config.yaml
num_hidden_layers: 12
hidden_size: 128
num_attention_heads: 2
num_key_value_heads: 1
head_dim: 64
intermediate_size: 320
vocab_size: 19644
hidden_act: "swiglu"
norm: "rmsnorm"
norm_place: "pre"
norm_eps: 1e-05
positions: "rope"
rope_theta: 10000.0
rope_fraction: 1.0
qk_norm: true
attn_scale: 0.125
bias: "none"
tie_word_embeddings: false
parallel_block: false
init: "uniform"
init_std_qkv: 0.047
init_std_o: 0.047
init_std_up: 0.047
init_std_down: 0.0297
optimizer: "adamw"
learning_rate: 0.00549
lr_mult_qkv: 0.4
beta1: 0.95
beta2: 0.95
lr_head: 0.00744
max_grad_norm: 2.0
warmup_steps: 374
schedule: "wsd"
decay_fraction: 1.0
decay_shape: "linear"
final_lr_fraction: 0.0
batch_tokens: 65536
max_seq_len: 256
doc_mask: true
train_tokens: 252800000
max_steps: 3858
dataset: "wikipedia_en"
Each number is 128 + 24 x the weight over its row's rms, rounded and kept within 0 to 255. Layers, rows and columns count from 0. The size above them is the row's rms in percent of the matrix's.

# layer 5 MLP down (transposed), 320x128, rms 0.128, rows 157-174, columns 0-127
size [106 101 101  95  92  99 100 106  99 103 101  92  97  98 100 100  99 100]
[[ 97 119 170 176 114 147 105 113 169 105  91 105 102 174 145 158 145 114 174 135 117 133 133 131 133 105 146 165 117 111 158 150 114 148 124 133 103 140 149 136 149 152 107 148 175 147 151 154 150 133 133 131 154 126 144 110 132  76 126 162 121 145 124  89 160  98 142 122 112 138 124 127 181 141 114 150 138 136 115 141  82 137 163 108  94 124 149 144 144 172  92  91 142 140 157  83 143 138 161 129 138 185 155 135 161 132 132 136 131 124  94 136  96  99 165 123 134 104 118 118 124 164 132 118 140 115  81 105]
 [134 140 163 114 126 181 129 124 149 136 112 126 131 128 115 115 110 117 133  87 108 126 113 111  91 137 158  91 166 152 133 108 120  90 152 152 138 154 113 144 106 160 176 187 149 113 179 141 117 131 164 123 122 163 142 123  85 148 102 169 129 155 120 125 149 192 109 142 142 153 185  92 176 158 111 115 141 160 137 100 101 141 107 110 173 107  97 158 134 144 141 149 168 139 134 128 126 145 146 138  87 130 135 129 157 113  95 145 149 132  98 118 137 121 145 131 107 136  82 112 136 125 111 142 135 133 143 156]
 [137 135 113 149  86  97 149  90 101 146 133 148  75 135 100  58 136 132 169 134 157  99 142 124 123  99 158 129 149 169 145 174 125 145 135 143 122 126 137  93 134 104 132  93 150 107 111 157 151 142 137 105 167 139  78 140 100 138 128 111 133 127 113 121 131 145 127 123 126  96 151 100 138 124 127 145  63 157 121 125 157 125 127 125 116 119 125 132 161 130 189 125 141 133  72 120 126 130 110 125 151 146 112 146  84  78 174 118 122 112 128 142 165 132 165 173 147 142 126 121 157 139 122  88 135 147 153 129]
 [108 104  78 172 146  94 145 125 110 121  97 186 118 137 113 110 125 118 145 110 129 126 125 149 128 161 165 171 133 125  99 115  94 174 103 126 129 128 102  96 102 117 134  88  94  77  93 177 108 105  90 137 146 111 140 133 116 171 131  96 133 109 102 137 148 153 183 111 124 174 107 148  98  89 124 153  88 105 171 129 105 105 134 115 101 112 160 144 120 136 139 109  96 124 137 151 121  84 127 152 138 155 135 149 133 118 120 144 140 150 143 105 134 127 123 145 143 152 137 163 121 144  97 138 172 121 137 138]
 [154 137 144 147 136 104 138 140 130 162 131 148  85 144 123 199 136 133 135 162 139 116 114 134  86 128 107 123 127 174 114 135 129 119  96 116 162 123 149 109 120 141 124 108 154  79 120 149 114 129 148 144 156 157 103 151 156 195 161 155  81 165 126 129 117 100 142 165 158 110 129 146 124 129 154 119 118 122 150 108 134 101 116 126 147 101 107  88 110 135 143 113  98 130 125 155 134  90  71 136 131 132 123  89 131  86 121 174 142 123 154 146 110 139 127  97 162 142 140  88 126 108 113 152 133 196 141 138]
 [163 134 143 114 115 137 107 103 107 124 124 169 170 118 134 119 146 164  98 112 142 131  76 110 139 131 105 115 143 139 156 134 129 133 157 106 129 120 104  99 153 130  82 202 135  96 136 156 135 112 192 121 131 128  92 108 140 170 148 153 153 127 134 135 154  90 139 125 145 109 158 131 182 145 122 146 117 151  86 126 127 123 154 150 193  88 141 105 124 100 114 133 130 157 141 118 103 172  79 141 118  97 126 155 165 112 141 140 133 103 107 145 130 126 125 168 128 134 140 105 116  98 126 123 100 149  91 128]
 [124 109 151  73 142  89 123 133 136 121  53 131 139 116  86 124 108 149 131 116 117 119 140 156 133 133 133 138 148  69 173 126 124  99 136 119 153 131 145 124 100 129 100 132 152 131 101 165 154 124  97 163  90 128 149 139 139 120 107  95 142 141 119 174 115 126 114 129 162 114 144 114 154 107 143 141 111 138 128 162 129 175 135 138 108 119 113 143 131 137 209 120 154  89 127 119 112 130 112 113 144 126 189 110 117  98 127  90  78  94 138 111 124 120 142 122 138 140  74 122 138 129  89 129 143  91 105 128]
 [140 117 122 116 104 112 161 147 116 100 116 150 112 158 129 113 137 157 132 120 107 152 154 146 165 124 102 106 147  78  90 152  59 152 127 131 120 174  60 147 111 178 184 113 127  96 120 139 110 148 152  99 107 140 118 108 118 170 126 142 144 141 148 134 146 175 108 110 174 140 118  95  94 174 104 109 155  92 132 119 123 106 102 126 121 150 135 146 115 111 127 143 130 151 152 169 119 115 119 128 111 116 103 101 131 135  94  98 103 129 138 117 127 126 165 123 151 124 163 134 120  86 108 119 149 142 140 170]
 [151  89 111 163  95  91 149 184 127 126  94 127 137 107 133 144  94 155 106 110 117  72 160  95 154 115 149 119 127 157 147 126 131 113 107 148 106 132 162 114  74 105 129 116 109 113 110 126 112 102 126 116 125 116  99 143 128 152 123 121 156 175 106 134 135 103 118 136 134 102 177 141 126 119 154 168 141 114  89 107 146 174 156 146 159  98 114  98 126 109 154 139 116 156  95 128  87 151 136 116 153  88 158 147 129  83 160 134  81 106 137 127 153 126 111 108 135 157 164 110 131 120 108  92 117  93 136 148]
 [120 120 101 170 153  97 122  85 104 127  95 128 134 164 140 105  99 118 117 151 125  96 119 136 119 123 132 205 120 108 124 140  99 114 117 116 144 115  94 124 133 122  99 144 124 124 115 111 107 121 126 122 113 116 150 121 117 162  99  97 124 118 121  93 111 105 190 177 132 112 116 136 106  65 108 111 151 105 163 146 108 134 110 116 104  85 117 160 149 158 178 118 123 163 138 151 133  94 108 121 127 139 136  90  68 174 146 114 127 129 132 176 146 114 120 143 140  90 137 165  94 158 124 111 147 140 125 123]
 [105 114 121 156 157  88 165  93 131 143 109 166 154 117 134 106  96 142 128 118 108 113 140 111 152 117 160 115 150  96 115 120 138 102 156 124  95 140  99 139 129  71 148 115 167 135 131  94 113 102 122 111  75 154 145 154 124  96 148  87 149 130 143  78 135 104 120 122  65 102  81 124 154 105 163 129 116 114 112 132 108 129 153 146 149 143 148 133  75 132 158 144 114 131 111 125 114 119 152 153 109 116 133 125  85 134 147 131  62 114 129 108  89 124 135 126 131 166 130 111 101  96 160 154 124 139 166 114]
 [111 119 101 136 159 155 118 109 142 125  94 135 114 168  72 135 127 141 112 160 136 141 117 141 133 126 138 131 182 150 112  69 149 110 158 149 141 164 103 144 127 151 146 120 162 190 140  91 118 117 113 117 118 159  85 130 132 152 164 111 138 139 126 137 116 138 119 125 143 135 128  92 163 153 122 151 153 149  99 104  76 116 113 155 124 151 108 146 148 134 116  68 148 100 132 152 148 107 136 143 161 109 101 131 150 148 138 131 127 113 151 179 176 176 146  96 116 151 154 146 172 149 128 107 117 126 106 150]
 [132 117 110 136 121 158 101 129  90  92 176 124 153 162 130 128 143 127 138  88 168 152 148 168 157 140 103 100 142 122 142 119 109 137 127 129 106 156  93 107  95  99 133 114 112  97 155  82 126 180  98 170  86 123 176 123 110 131 133 103 177 176 122 131  99 114 114 136 107 121 142 139 127 153 130 152 129 112 132 132 172  93 124 142 119 156 107 147 114 176 102 121 124 104 129 148 126 139 159 126 100 113 145 114 177 107 117 109 129 100  66 140 110 122 124 157 134 150 147 116 118 110 173 141 108 104  97 109]
 [116 128 101 109 174 137 136 119  85 127  84 138 129 146 164 141 105 102 103 127 116 102 126 140 141 115 146 150 116 124 141 112  87  94 148 125 146  80  94 158 142  94 119 111 168 121 130  99 117 112  94 102  95 147 133 125 129 137 136 145 111 155 156  89 132 120 113 127 113 108 137 188 154 119 146 112 169 142 101 146 147 153 140 140 126 170 158 150 107 120 168 136 125 131  91 148 148 136 144 154 141 141 122  99 129 116 120 150 117 136 124 102 139 112  68 105 128  39 116 108 124 146 113 177 121 154 154  89]
 [160 122 117  82 131 123 128 152 174 140 170 115 149 131  95 119 138 108 115 146  98 141  84 118 100 116 155 119 119 146  90 103 140 118 130  85 148 124 129 113 151 145 129 117 102 156 131  58 128  84 166 101 117 131 111  94 131 111 138 122 116  93 130 148  88 161 114 122 162 116 109 124 158 132  91  92 124 103 168 123 147 136 108 144 113 142 153 143 110 118 126 131 132  86 121 115 160 153 185  86 155  95 141  94 144 150  72 105 128 130 112 118 122 114  91 140 125 123 101 156 109 132 138  99 110 156 106  87]
 [144 143 111 122 172 118 122 105 130 163  58 120  93 120 116 124 144 128 104 159 171 129  95 119 166 114  95  94 122 137  96 145 152 136 117 171 137 172 120 148 138 157 150 103 143 142 149 167  91  90 140 146 137 139 125 132 126 125 141 103 152 124 156 153 155 163 117 117 152 107  94  93 102 173 122 134 114 114 155 153 140 122  87  94 110 125 132 124 161 104 109 145 117 105 145 105  97 141 129 162 108 127 108 118 158  92 133 149  98 164 122 138 141 160 172 144 123 166 124 176 115 107 146 112 114 115 165 165]
 [140 130 118 154 151 133  71 120 105 114 130 129  46 156  99 129 106 108 143 113 132 160 118 113 141 130 127 153 111  90 171 158 107 119 146 128 114 144 138 179 112 149 114 159 129 143  98 104 131 153 154 121  94 121 161 123  92  96 117 182 147 105  82 124 103 142 125 146  96 117 159 116 128 126 125 105 119 141 130 152 116 152 171 111 104 165 148 151  90 120 137 152 117 135 139 102  96 141 168 148 131 122 121 151 113 129  96 101 115  94 136 131 157 164 159 124 144 106 107  83 105 156 155 111 100  92 113 150]
 [ 94 110 124  85  76 153 123 101 145 131 134 111 129 142 162 107 112 144 143  68 115  90 141 115 138 109  88 183 149 134 126 127 140 107 101 120 106 141 108 101 136 167 130 137 127 179 123  73 137 108 172 104 136 154 114 116 117 125 141 146 141 118 140 141 160 144 139 117 104  94 151 129 108 112 160  87 152 109 153 135 189 159 151 148 145 122 103 135 196 129 130 146 144 160 132 100 115 113 166 161 154 113 130 134 128 156 127  93 118 135 132 141 142 123 128 120 124 126 168 129 141  89 157 120 123  75 111 140]]
# layer 5 MLP gate, 320x128, rms 0.15, rows 158-175, columns 0-127
size [107 100 110 105  94 102  98 105 104 102  88  87  98  99 105  93  93 118]
[[123  91 144 148 140 193 176 174 133 133 145 124 125  88 112 102 154 109 144 131 114 127 130 104 113 131 161 106 156 137 155 114 110  89 123 158 169  98 114 108 119 133 120 121 162 138 119 113 100 134 136 165 122 130 123 177 187 135 172 144 136 117 132 134 160 134 128 153 103 114 142 148 152 161 128 147 119 151 154 132 144 141 114 126 159 113 127 130  91 153 125 154 125 109 168  94 150 167 127 159 162 190 137 118 127 129 158  70 133 110 166  91 106 103 101 142 130 133 132 142 137  79 122  98 139 141 110 128]
 [146  86 173 152 146 102 124 152 135 157 122  97 115 111 125 145 133  70 155 107 155 139 107 114 125 126 115 125 165 176  83 157 135 139 126 123 153  91 142 159 132 142 155 136 140 176 129 126  91 110 131 117 156 125  91 123 147  90 151 147 113 125 119 116 132 114 112 145  99 135 150  95 158 130 131 143 132 141 105 109 109  87 136 108 154 144  90  61  71 131 131 172 179 163 141 133 135 130 133 155 162 116 142 173 106 115 116 119 168  88 134 125 123 144 128 134 117 100 125 138  97 114  91 142 151 105 116 136]
 [117 138 132 100 139 203 125 175 138 146 123  84 100 119 126 134 141 131  97 155 138 127 170 120 148 121 153 134 141 127 160 109 137 121 142 131 112 135 145 113 140 111 140 146 164 135 151 111 163 152 179 139 135 114 107 123 170 130 125 180 105 144  83 109 117 172 130 156 114 119 145 112 127 125 173 117 146 145 141 105 152 180 100 111 137  96  99 118 136 115 119 124  97 148  87  94  77 158 149 100 148 136 110 157 166 145 134 120 132 142 118 101 105 161 143 152 125  59 126 118 155  99 127 129  99 134 133 100]
 [118 141 116 113 103 102 104 143 148  83 164 107 108 105 148 143 123 129 124 110 133 135 119 107 141 129 160 132 135 106 130  90 170 123 128 125 170  74 116 144 139 168 133 153 113 113 109 114 128 145 103 122 113 132 128  84 153 120 156 117 113 122 106 104 167 111 101 125 125 164 116 130 101 143 146 134 142 120 114 109 111 139 152 138 149 207 156 127 136 133 130 142 130  94 120 171  93 114 203 127 149 141 112 118 113 163 109 100 158 178 150 161 108 132 176  90 135 162  93 159 136 122  97 123 129 127  80 141]
 [108 120 139 135 130 165 151 110  79 123 141 144 134 179 147 134 104 133 136 127 100 152 114 118 166 105 168  85 104 125 126 123 126 109 156 123 105 157 112 121 132 168 143 125 147 144 162 124 174 144 142 163 174 162 135 118 155 126 118 150 147 137 174 140 179 112 188 134 131 125 171 138 100 140  59 106 102 125  99  78 100  81 158 130 118 108 121 141 156 126 145 138 131 119 132 103 147 167 130 126 122 116 128 152 143 127 166 110  91  78 122 129 129 131 112 154 101 142 135 104 155 103 116 132 120 115 108 109]
 [ 45 143 125 181 115 169 123 104 119 129 136 116 127 149 131  95 124 101 124 112 134 137  90  90 124 107 116 130 116 137 138 151 107 117 151 132 159 139 105 136 179 150  93 102 129 151 108  99 149 160 158  98 108 212 120 119 116  94  94 161 118 131 121  98 132 133 150  96 140 130 141 130 150 109 137 130 101 151 148  94 157 143 160 100  86 129 124 142 150 167 103 165 135 103 137  84 131 132 149  85 162 135 127 145 179 148 127 123 158 122 116 138 135 148 137 138 113 111 133 125 105 104 103 130 149 112 134 124]
 [163 116 118 138 127 145 111 152 189 156  90  76 119 148 124 125 129  96 126 136 134 163  97  70 143 143 134  86 153 103 113 104 107  84 133 136 142 149 150 121 122 160  93 136 128 156 152  86 117 184 119 134 113 118 111  70 131 154 100 129 133 126 147 106 151 109 148 118 124 102  96 125  88  82 163 109  96 139 156 105 131 142  98 128 127 151 113 156 122 126  73 130 119  97 147 133 162 141 115 133 151 130 156 137 157 122 147 123 152 125 118 116 135 116  98 136 108 112 134 121 133 147  76 137 103 119  80  98]
 [125 170 111  84 131 126 152 105 113 172 148 157 124 133 138 137 129 122 108 125 124 115 153 163 134 116 130 115 138 170 148 113 117 108 105 137 136  81 117 148 120  94 162 138 141 148 179  95 121 113 136 160 131 131 147 101 139 135 162 110 131 119 161 128 110 143 109 127 106 164 175 127 106 135 148 147 165  97  86  53 127 144 131 136 159 131 130 126  83 127 151 107 151 129 106 109  98 121 153 124 173 159  85 187 171 154 108 111 135 134  94 135 147 119 141 123  86 122  97 141 157 129 135 181 105 130 126 135]
 [143 164 193 111 144 156 108 136 184 113 134 142 148 118 139 142 131 128 130 106  97 141 123 112  51 163 133  88 133 143 113 139 106 101  83 129 122 124 140 145 143 169 113 149 125 121 113 147 166 137 151 104 115 144 112 128 131 121 154 156 123 162 135  94 153 152 125  51 129 138  77 112 131 147 131 175 188 142 121 120 127 107 104 158 118 125 111 117 112 136 135 134 131 104 122 134 136 125 118 110 139 110 114 121 164 113 147 121 157  90 109 104  98 130 116 164 155 180 143 128 150 128 125 108 156 156 130  90]
 [ 98 142 129 104 136 130 121 154 165 138 125 123 109 111 129 137 157 139 149 145 100 115 114 102 136 110  86 127 169 147 139  95 140 139  73 124 181 153 114 138 144 146 129 140 147 125 110 110 155 128 107 128 137 174 161 127 144 179 146 132 124 116 139 136 165 133  95  82 136 178 141 120  91 180 133 132 120 149 112 129 125 131  91  89 134 159 135 158 122 119 151 127 100 104 144 148 119  89 118 121 141 184 123 163 139 151 145 122 147 110 103 153 132  85 114 151  92 106 101 150 132 129 109 185 193 146 126 109]
 [101 141 146  92 138 183 148 126 116 147 129 157 136  99 124 122 106 120 131 148 132 207 101 167 111 164 136 101 165 111 104 167 125 110  97 151 138 117 155 129 114 145 107 114 150 165 139 113 105 159 174  72 135 132 110 102 113 162 115 124  82 144 120 150 109 151 119 143 133 121 109 125 105  86 154 106 163 149 147 136 102 136 126 133 106 117 106 155 135 117  83 156 136  88 146 123 111  97 123  74 156 120 122 155 149 140 141 119 115  90 155 122 111 159 119 109 103 112 146 110  88 154 165 126 145 111 134 149]
 [118 164 130 138 137 111 140 135 138 107 160 109 159 158  65 107 164 131 122 125 114 155 127 163 135  97  91 164 165 127 140 114 131 115 130 137  98 166 113 154 121 136 148 103  86 127 158 137 112 185 159 116  83 154 150 109 103  89 148 154 124 166 152 137 117 126 151 164 150 129 128  90 144 163 118 150 109 123 106 119 140 134 163 137 124 188 107 157 123 133 125 131 128 136 114  87 111 186 123 140  98 136 122  91 158 132 102 101 138 145 108 133 151  88 115 159  98 131 142 130 122 123  85 143 111 138  88 105]
 [172 126 146 102 117 163 135 115 116 114 131  95 120 124 140 143 146 121  83 121 161 128 145 138 139 101 122 140 124 107  73  83 110 142 172 105 112 164 138 113 110 126 147 108 148 134 105  98 108 135 133 148 151 154 131 144 162  59 138 145  92 125 109 141 148 145 143  89 141 107 137 147 137 163  98 102 132 150 126 102 128 134 123 135 128 124  32 118  97  76  89 163 104  83 115  99 116 118 136 120 116 104 154 108 132 148 105 119 151 128 136 110 158 138 116 121 134  79  90 151  91 129 124 138 130 122 138 143]
 [105 174  89 173 105 151 121  96 161 104 103  78 103 127 140 120 139 158 130  99 114 122 121 115 102 128  85 113 121 136 123 125 140 127 139 100 127 144 129 143 132 144 154 117 107  98 130 108 149 105 121 139 148 136 136 143 154 102 111 143  53 156 146 112 107  97 137 114 137 171 160 107 138  98 212 108 139 133  95 129 144 161 140 129 107 106  86  92  77 114  97 115 125 120 107 135 105 155 144  71 120 125 101 151 143 143 125 131 122 109 180 115 107 135 102 121 131 107 132 135 152 118 106 140 134 114 161 144]
 [115 135 133 117  97 131 140 130 144 112  93 145 137  53 168  91 143 124 128 122  74  76 126 101 134 106 144 125 155 140  94 109 109  87  90 104 120 117 104 118 104 145 134 152 145 152 164 107 141 168 145  90 115  95 118 152 139 125  94 142 144 136 106 124 128 118 137 126 141 135 133 161  97  79 129 121 179 170 125  82 114  97 128 101  85 118 110  94 169 118 128 119 113  84 101 125 162 171  98 118 115 130 131 123 158 133 152 127 123 111 116 151 181 139 129 122 119 132 136 122 138 115 104  86 124 143 140  99]
 [144 129 162 108 104 102 152 119 143 125 117 121 188 124 136 125 142 144 107 152 130  98 117 137 112 104 118 123 112 113  77 114 138 136 118  85 145 108  96  82 117  95 157 109 131 137  86 137 129 120 152 135  84 113 126 128 105 167 123 145  78 147 143 101 138 156 164 140 168 162 110 171 156 120 100 127 134 145 124  89 111  75 109 166 106 111 134 103 180  95 126 107 168 124 121 162 109 153 102  86 121 129  94 133 145 151 102 138 104 119 133 129 132 129 127 111 102 146 150 149 137 122 124 161 181 135 172 107]
 [137 120 138  85  80 160  93 119 128 152 148 105 111 124 129 163 121  93  96  82 129 119 144 122 149  68 165 149 132 132 137 112 130 122 144 111 107 160 105  93 155 115 130 182 129 143 102 120 128 142 150 128 132 126 116  83 111 145 102 136  89 158 162 142 132 121 136 112 125 138 129 111 146 126 154  97 116 101 130 147 129 140 153 162 106 115 107 130  62 151 108 110 132 153  78  83 116 117 142 170 134 109 104 100 142 150  75 107 110  83 130 117 117 109  88 143 138 150 113 157 124 104 186 131 122 127 132 144]
 [123 154  98  90 123 116 144 169 149 125 100 128 122 114 124 110 120 112 132  75  81 169 103 132 139  79  92  94 117 123 152 128 144 102 147 141 110 123 137 128 117 188 118 165 109  87 153 103 145 138  96  95 118 164 113 121 116 116 131 164 128 116  95  73 130 121 103 128 131 136 114 125 140 101 126 104 122 143 136  77 153  99 124 136 106 129 113 103 107 120 122 102 121 132 147 167 145 187 144  95 148 108  94 107 153 172 119 109  97 145 152 139 134 156  71 162 139 110 157 127 147 116 110 115 109 117 130 163]]
# layer 5 MLP up, 320x128, rms 0.126, rows 158-175, columns 0-127
size [106  97 106 100  96  98 101 102 115  96  90  97  97  96 100 106 102 102]
[[ 74 113 118 135 147 151 112 134  79 108 140 138 121 145 138 144  99 130 124 109 146  96 125 111 101 143 184 102 141 150 144 153 141 139  81 139 131  84 160  94 117 177 187 173 116 109 139 171 135 110 157 163 153 146  99 164 161 141 121 153 106 131 120 125 160 170 131 109 118 137  78 107 155 138 141 122 161 141 142 122 141 125 117 165 140 121 139 151 133 164 122 140 142 149 134 124 108 113 157 121 136 124 125 193 138 101  86 139 147 104  84 119 128 171 125  95 128 122 115 107 146 110 131 125 152  98 113 112]
 [166 165 145 125 128 115 117 135 117 134 192 184  95 174 121  83 137 104 132  89 104 113  93  72 118 135 121 143 141 137 123 175 130 138 130 152 120 144 173 123 138 120 173 138 114 123  98 158 119 145 143 120 125 140 109 121 110 118 178 109 138 137  98 151 107 105  88 132 161 142 139 134 127 139 135 156 119 148 134 117 139 142 144 149  95 140 119 134 119 128 138 120 127 127 141 153 103  91 123 108 124  77  86 153  81 138 136 115  81 121 116 106 170 160  95  78  90 151 123 122 105 125 103 129 112 130 133 174]
 [ 67 146 136 103 144 135 102  99  83 115 122 111 143 151 109 113  92 130 159 124 138 108  96 110 117 110 175 144 119 169 151 128  91 124  96  94  91 150 133 138 100 136 122 121 116  95 113 136 110 164  99 134 105  80 122 143 146 138  85 137 129 161 112  99 106 121 140 174 115 127 126 113 159 114 109 111  89 136 163 122 170 106 127 136 105 104 152 153 145  89 120 113  80 130 117 147 174 145 124 129 100 126 124 129 131 129 160 116 147 182 110 119  89 147 110 134 135  68 107 160 176 119 117 121 135 117 140 116]
 [119 122 119 127 132  92 185 136 134 116  99 162 172 107 121 112 103 106 154 137 201  86 134 107 156 145 109 120 120 118 109 171  86 112  92  94  95 160 143  97  93 148 153 176 125 112 110 136  91 118 155 153 158 139 112  95 105 148 128 130 117 146 182 162 145 100 152 133 123 113 110 167  86  92 101 150 122 120 122 133 145 128 120 134 116 136  92  83  80 144 137 137 104 157 168 107 116 134 136 113 145 110 118 128 147  90 105 154 123 102 120 139 127 137 146 116 114 116 145  88 135 120 142 135 138 135 131 115]
 [153 133 111 135 121  85 186 170 116 138 120 110 127 176 116 101 127  95 143  78 106 142 159 116  96 155 124 128 118 117 163 123 123 149  73 144 120  97  96 131 136 134 125 105 169 116 142 146 146 156 107 128  95 115  91 122 127 161 170  91 131 140  78 140 138 140 128 113 141 153 135 109 124 163 100 135 158 166 134 118  94  86 151 101 142  71 116 148 132 135 107  89 127 147 150 116 133 158 145 118 133 143  98 170 117 145 123  96 176 108 137 102 141 111 131 133 110 103 159 111 142  92 123 111 150 122 136 165]
 [107 146 123 176 176 116  88 147 145  97 128 140 131 157 120 145 117 136 135 100 151 141 150 137 122 151 116 121 168  98 165 124 127 142 111 117 110 157 181 146 148  76 130 159  93 154 148 126 144  82  84 152 146 146 158 144 157 144 127 132  85 149 127 146 120 135 145 159 109 131 104 166 149 136 175 116 132 101 109  89 164 201  96 140 142 143 105 147 109 138 112 132 148 136 118 115 109 103 103 108 142 127 132  97 114 114 160  74 122 105 156 109  90 168 129 134 130 115 109 120 134 134 151 104 114 103 141 113]
 [126 163 119 112 113  85  90 142 154  88 141 139 119 184 145  79 113 101 144 121 116 121 110 119 149 110 104 131  92 118 140 122 133 126  66 112 120 146 122  96 168 166 152  64 138 102 151 121 163 104 173 107 125 132 146 140 124 145 135 150  93 147 150 154 102 130 129 126 103 166 129 141  63 154  87 116 127 116 128 166 136 105 115  95 127  83  83 128 132  85 151 145  96 111 122 111 152 114 118 126 149 125 142 125 133 124 125 102 102 120 122 136 159 123 163 125 115  91 137 114 154 141 153  90 109 142 135 121]
 [133  74 116 141 143  96 110  84 132 177 142 128 146  69 116 121 124 106 126 117 131 131 122 126 163 150 164 115  74 126 201 152  79 128 123 129 112 170 119 139 137 143 106  54 112 132 171 164 175 127 107 127  98 119 118 161 138 125 138 151 157 130 121 100 115 116 145 118  84 125 118 118 155  71 124 153 146 135  96 123 124 133 142 123 134 106 136 135 111 113 104  74 137 161 117 101 106 112 126 103 153 154 128 146 145  93 173 122 120 113 109 134 112 107 135 138 136 112 160 119 136 130 119 139 142 133 123 108]
 [127 162 122 108 135 137  99 135  91 145  80 147 133 108 141 119 172 125 154  93 133 125  75 154 115 119 136 132  97 121 119 136 164 145 124 124 134  98 149 123 134 108  99 138 134 123  65 161 111  74  98 117 130  95 127 134 110  77 127 113 150 160 145 134 147 145 137 126 136 132 155 182 100 149  81 120 130  54 117 150 129 125 181 156 119 133 130  66 138 145 102 145  83 140 130 139 122 126 150 133 128 107 128 179 111 139 129 139 124 160 118 154 114 169 122 119 133 115 125 116 108 108 128 131 130 112 114 179]
 [144 113 124 121 135 107  70 118 123 107 159 112 113 125 102 118 152 156 111 161  97 120 120 102 111 133 100 118 106 131  96 106 148 167 146 118  73 147 106 142 122 136  90 137 157 123 150 139 130 112 110 131 106 126 182 128 106 115 124 124 168 155 131 145 172 114 133 120 134 136 120 128 137 183  93 136 141 159 110 120 103  90 160 120 134 165 112 154 151 176 134 140  89 137 132 124 162 104 102 144 120 156 107 111 132 130 177 117 125 127  94  92 123  56 153 173 143 131 156 163 111 123  91 153 123 102 101 107]
 [140 162 112 142 102 129 122 101 145 114 136 166 128 131 143 184 140 135 116 133 119 134 144  85  88 138 116 145 133 126 162 124 140 121  82  94 121 167 124 104 133 142 164 159 150  82 101 137 159 125 147 160 175 127 129 157  96 147 151 132 139 141  98 111 143  95 122 109 123 147 114  42 111 122 139 157  98 154 103 128 114 128 145 106 114 133 151 130 106 159 120 104 139 151 130  91 147 105 107 114 103 165  81  88 160 111 138 123 153 124 147 110 154  85  80  96 150 121 170 147 149 108 135 132 133 138 145 138]
 [114 136 131 101 168 162 145 130 108 129 132 116 120 127 119 154 150 135 115 107 119 174 119 123  82  99  84 129 125 145 137 136 112 124 157 190 105 121 131 142 108 128 103 113 131 142 145 111 121 129  83 170 135  79 140 146  91 139 124 102 134  90 112 129 144 119 100 140 121 124  79  94 139 124 131 129 129 132  71 135 122 178 139 146 154 178 114  94 116 130 144 161  91 152 127 120 141 160 153 148 107 110  94 143 118 167  72 118 138 112 123 133 131 140 149 135  74 135 127 141  97 117 148 176  91 101  78 125]
 [142 182 176  90 140 146  99 110 188 136 142 104 115 175  85 158 140 154 105 134 138 152  79 139 145 122 170 115 102 172  89 124 113 152 132 115 115 119 160 145 127 104 117 139 160 129 134 137 151  90 142 139  99 106 168  99 156 100 171 100 112 154 123 129 123 125 147 133 129 107 104  86 125 108 144 117 132 149 119 117  87 110  94 176 161 131  92 110 106 108 135 143 109 178 155 103 146 120 148 120 122 115 123 145 125 147 115 117 126 140 118 132 124 150 137 159 148 138 133 154  88 109 132 123 108 107 182 117]
 [171 124 172 109 143  75 114 130  92  91 139 144 150  77 113 144  97 132  86  88 116 141 104 213 114 150  89  98 115 127 103 105 173 107 140 108 137 142 108 117 145 145 132 123 134 104 165 130 126  91 148  97 130 148 141  83 161 103 123 133  97  85 152 135 128 120 132 125 113 155 130 125 147 164 143 107 144 132 107 147 136 121  92 139 108 119  90 147 124 114 139 178 138  99 133 168 126 140 106 126 116 122 158 103 130 102 119  79  86 137 114 119 100 146 161 119 162 139 112 122 133 123 132 108 137 115 118 137]
 [109 158 128 139 140 135 161 150  92  96 130  68 141 134 104 124 121  85 125 198 115 129 102 130 114 161 143 125 167 133 101 142 131  99 103 135 124 151 164 126  84 121 130 155 179 159 134 107  91 167 138 126 134 108 171 117 169 164 131 124 114 127 115  97 139 141  97 160 137  87 121 135 106 112 121  63 133 129 121 122 147 125 152 172 135 104 141 140 133 102 138 140  98 137 199 111 113  97 137 150 110 118 133 131 132 127 109 158 110 181 130 116 119 130 112 139 138 105 110 104 117 114 126 164 144 105 158 135]
 [149 101 124 113 106 138 169 153 130 113  89 138 190 138 110 119 109  86 126 158 141  95 108 142 129 138  99 146 157 117 107 113 135 109  98  96 127  93 113  84 104 161 159 150 105 110 115 113 130 145 124 126 135 140 133 109 104 197 172  96 103 174 147 104 115 128 143 124 156 132  93 116 142 136 101 129 105 131 106 128 174  91  84 132 107  93 155 114 116 147 116  96 133 119 142 157 150 104  95 108 122  95 115  96 149 109 149 173 131 165 109 121 106 116 133 133 160 125 128 154 150 125  94 155 129 150 168 144]
 [113 119 110 141 142 160 160  98 110 133 137 109 123 139 152 141 136 130 113 136 189 123 130 148 129 171 105  95 102 146 112 119 162 132 137 128 140 138  88 165 111 172  88 139 124 117 105  94 119 136  87 108 151 171 112 159  78 121 114 150 122 128 127 139 121  96 135 121 123 127 145 160  53 113 130 114 162 112 102 148 130 167 128 161 186 133 144 153 132 116 132 141 126 146 161 127  95 112 128 143  97 145 125 150 143 112 150 130 155 140 139  79 121 131 169 132 142 148 153 138 155 184 134 118 170 115  88  89]
 [121 195 151 142 105 108 151 115 117 120 106  96  99 139 118  87 115 118 130 109 118 168 138 162 152 138 139 159 112 136 123 158  82 142 135 120 150 151 115 113 128 111  86 146  97 131 147 126 138 207 115 160  89 163 150 107 136 145 103 104 133 121 136 115 152 163 144 161 130  96 149 154  91 143 115 135 105 100 216 115 161 127 110 108  97 137 151 115 135 113 125 108 121 101 186 136 110 110 111 106 131 115 124 131 140 127 106  80 116 109 128 161 157 138 130 124 139 106 157 132 164 141 138 130 111 121 118 132]]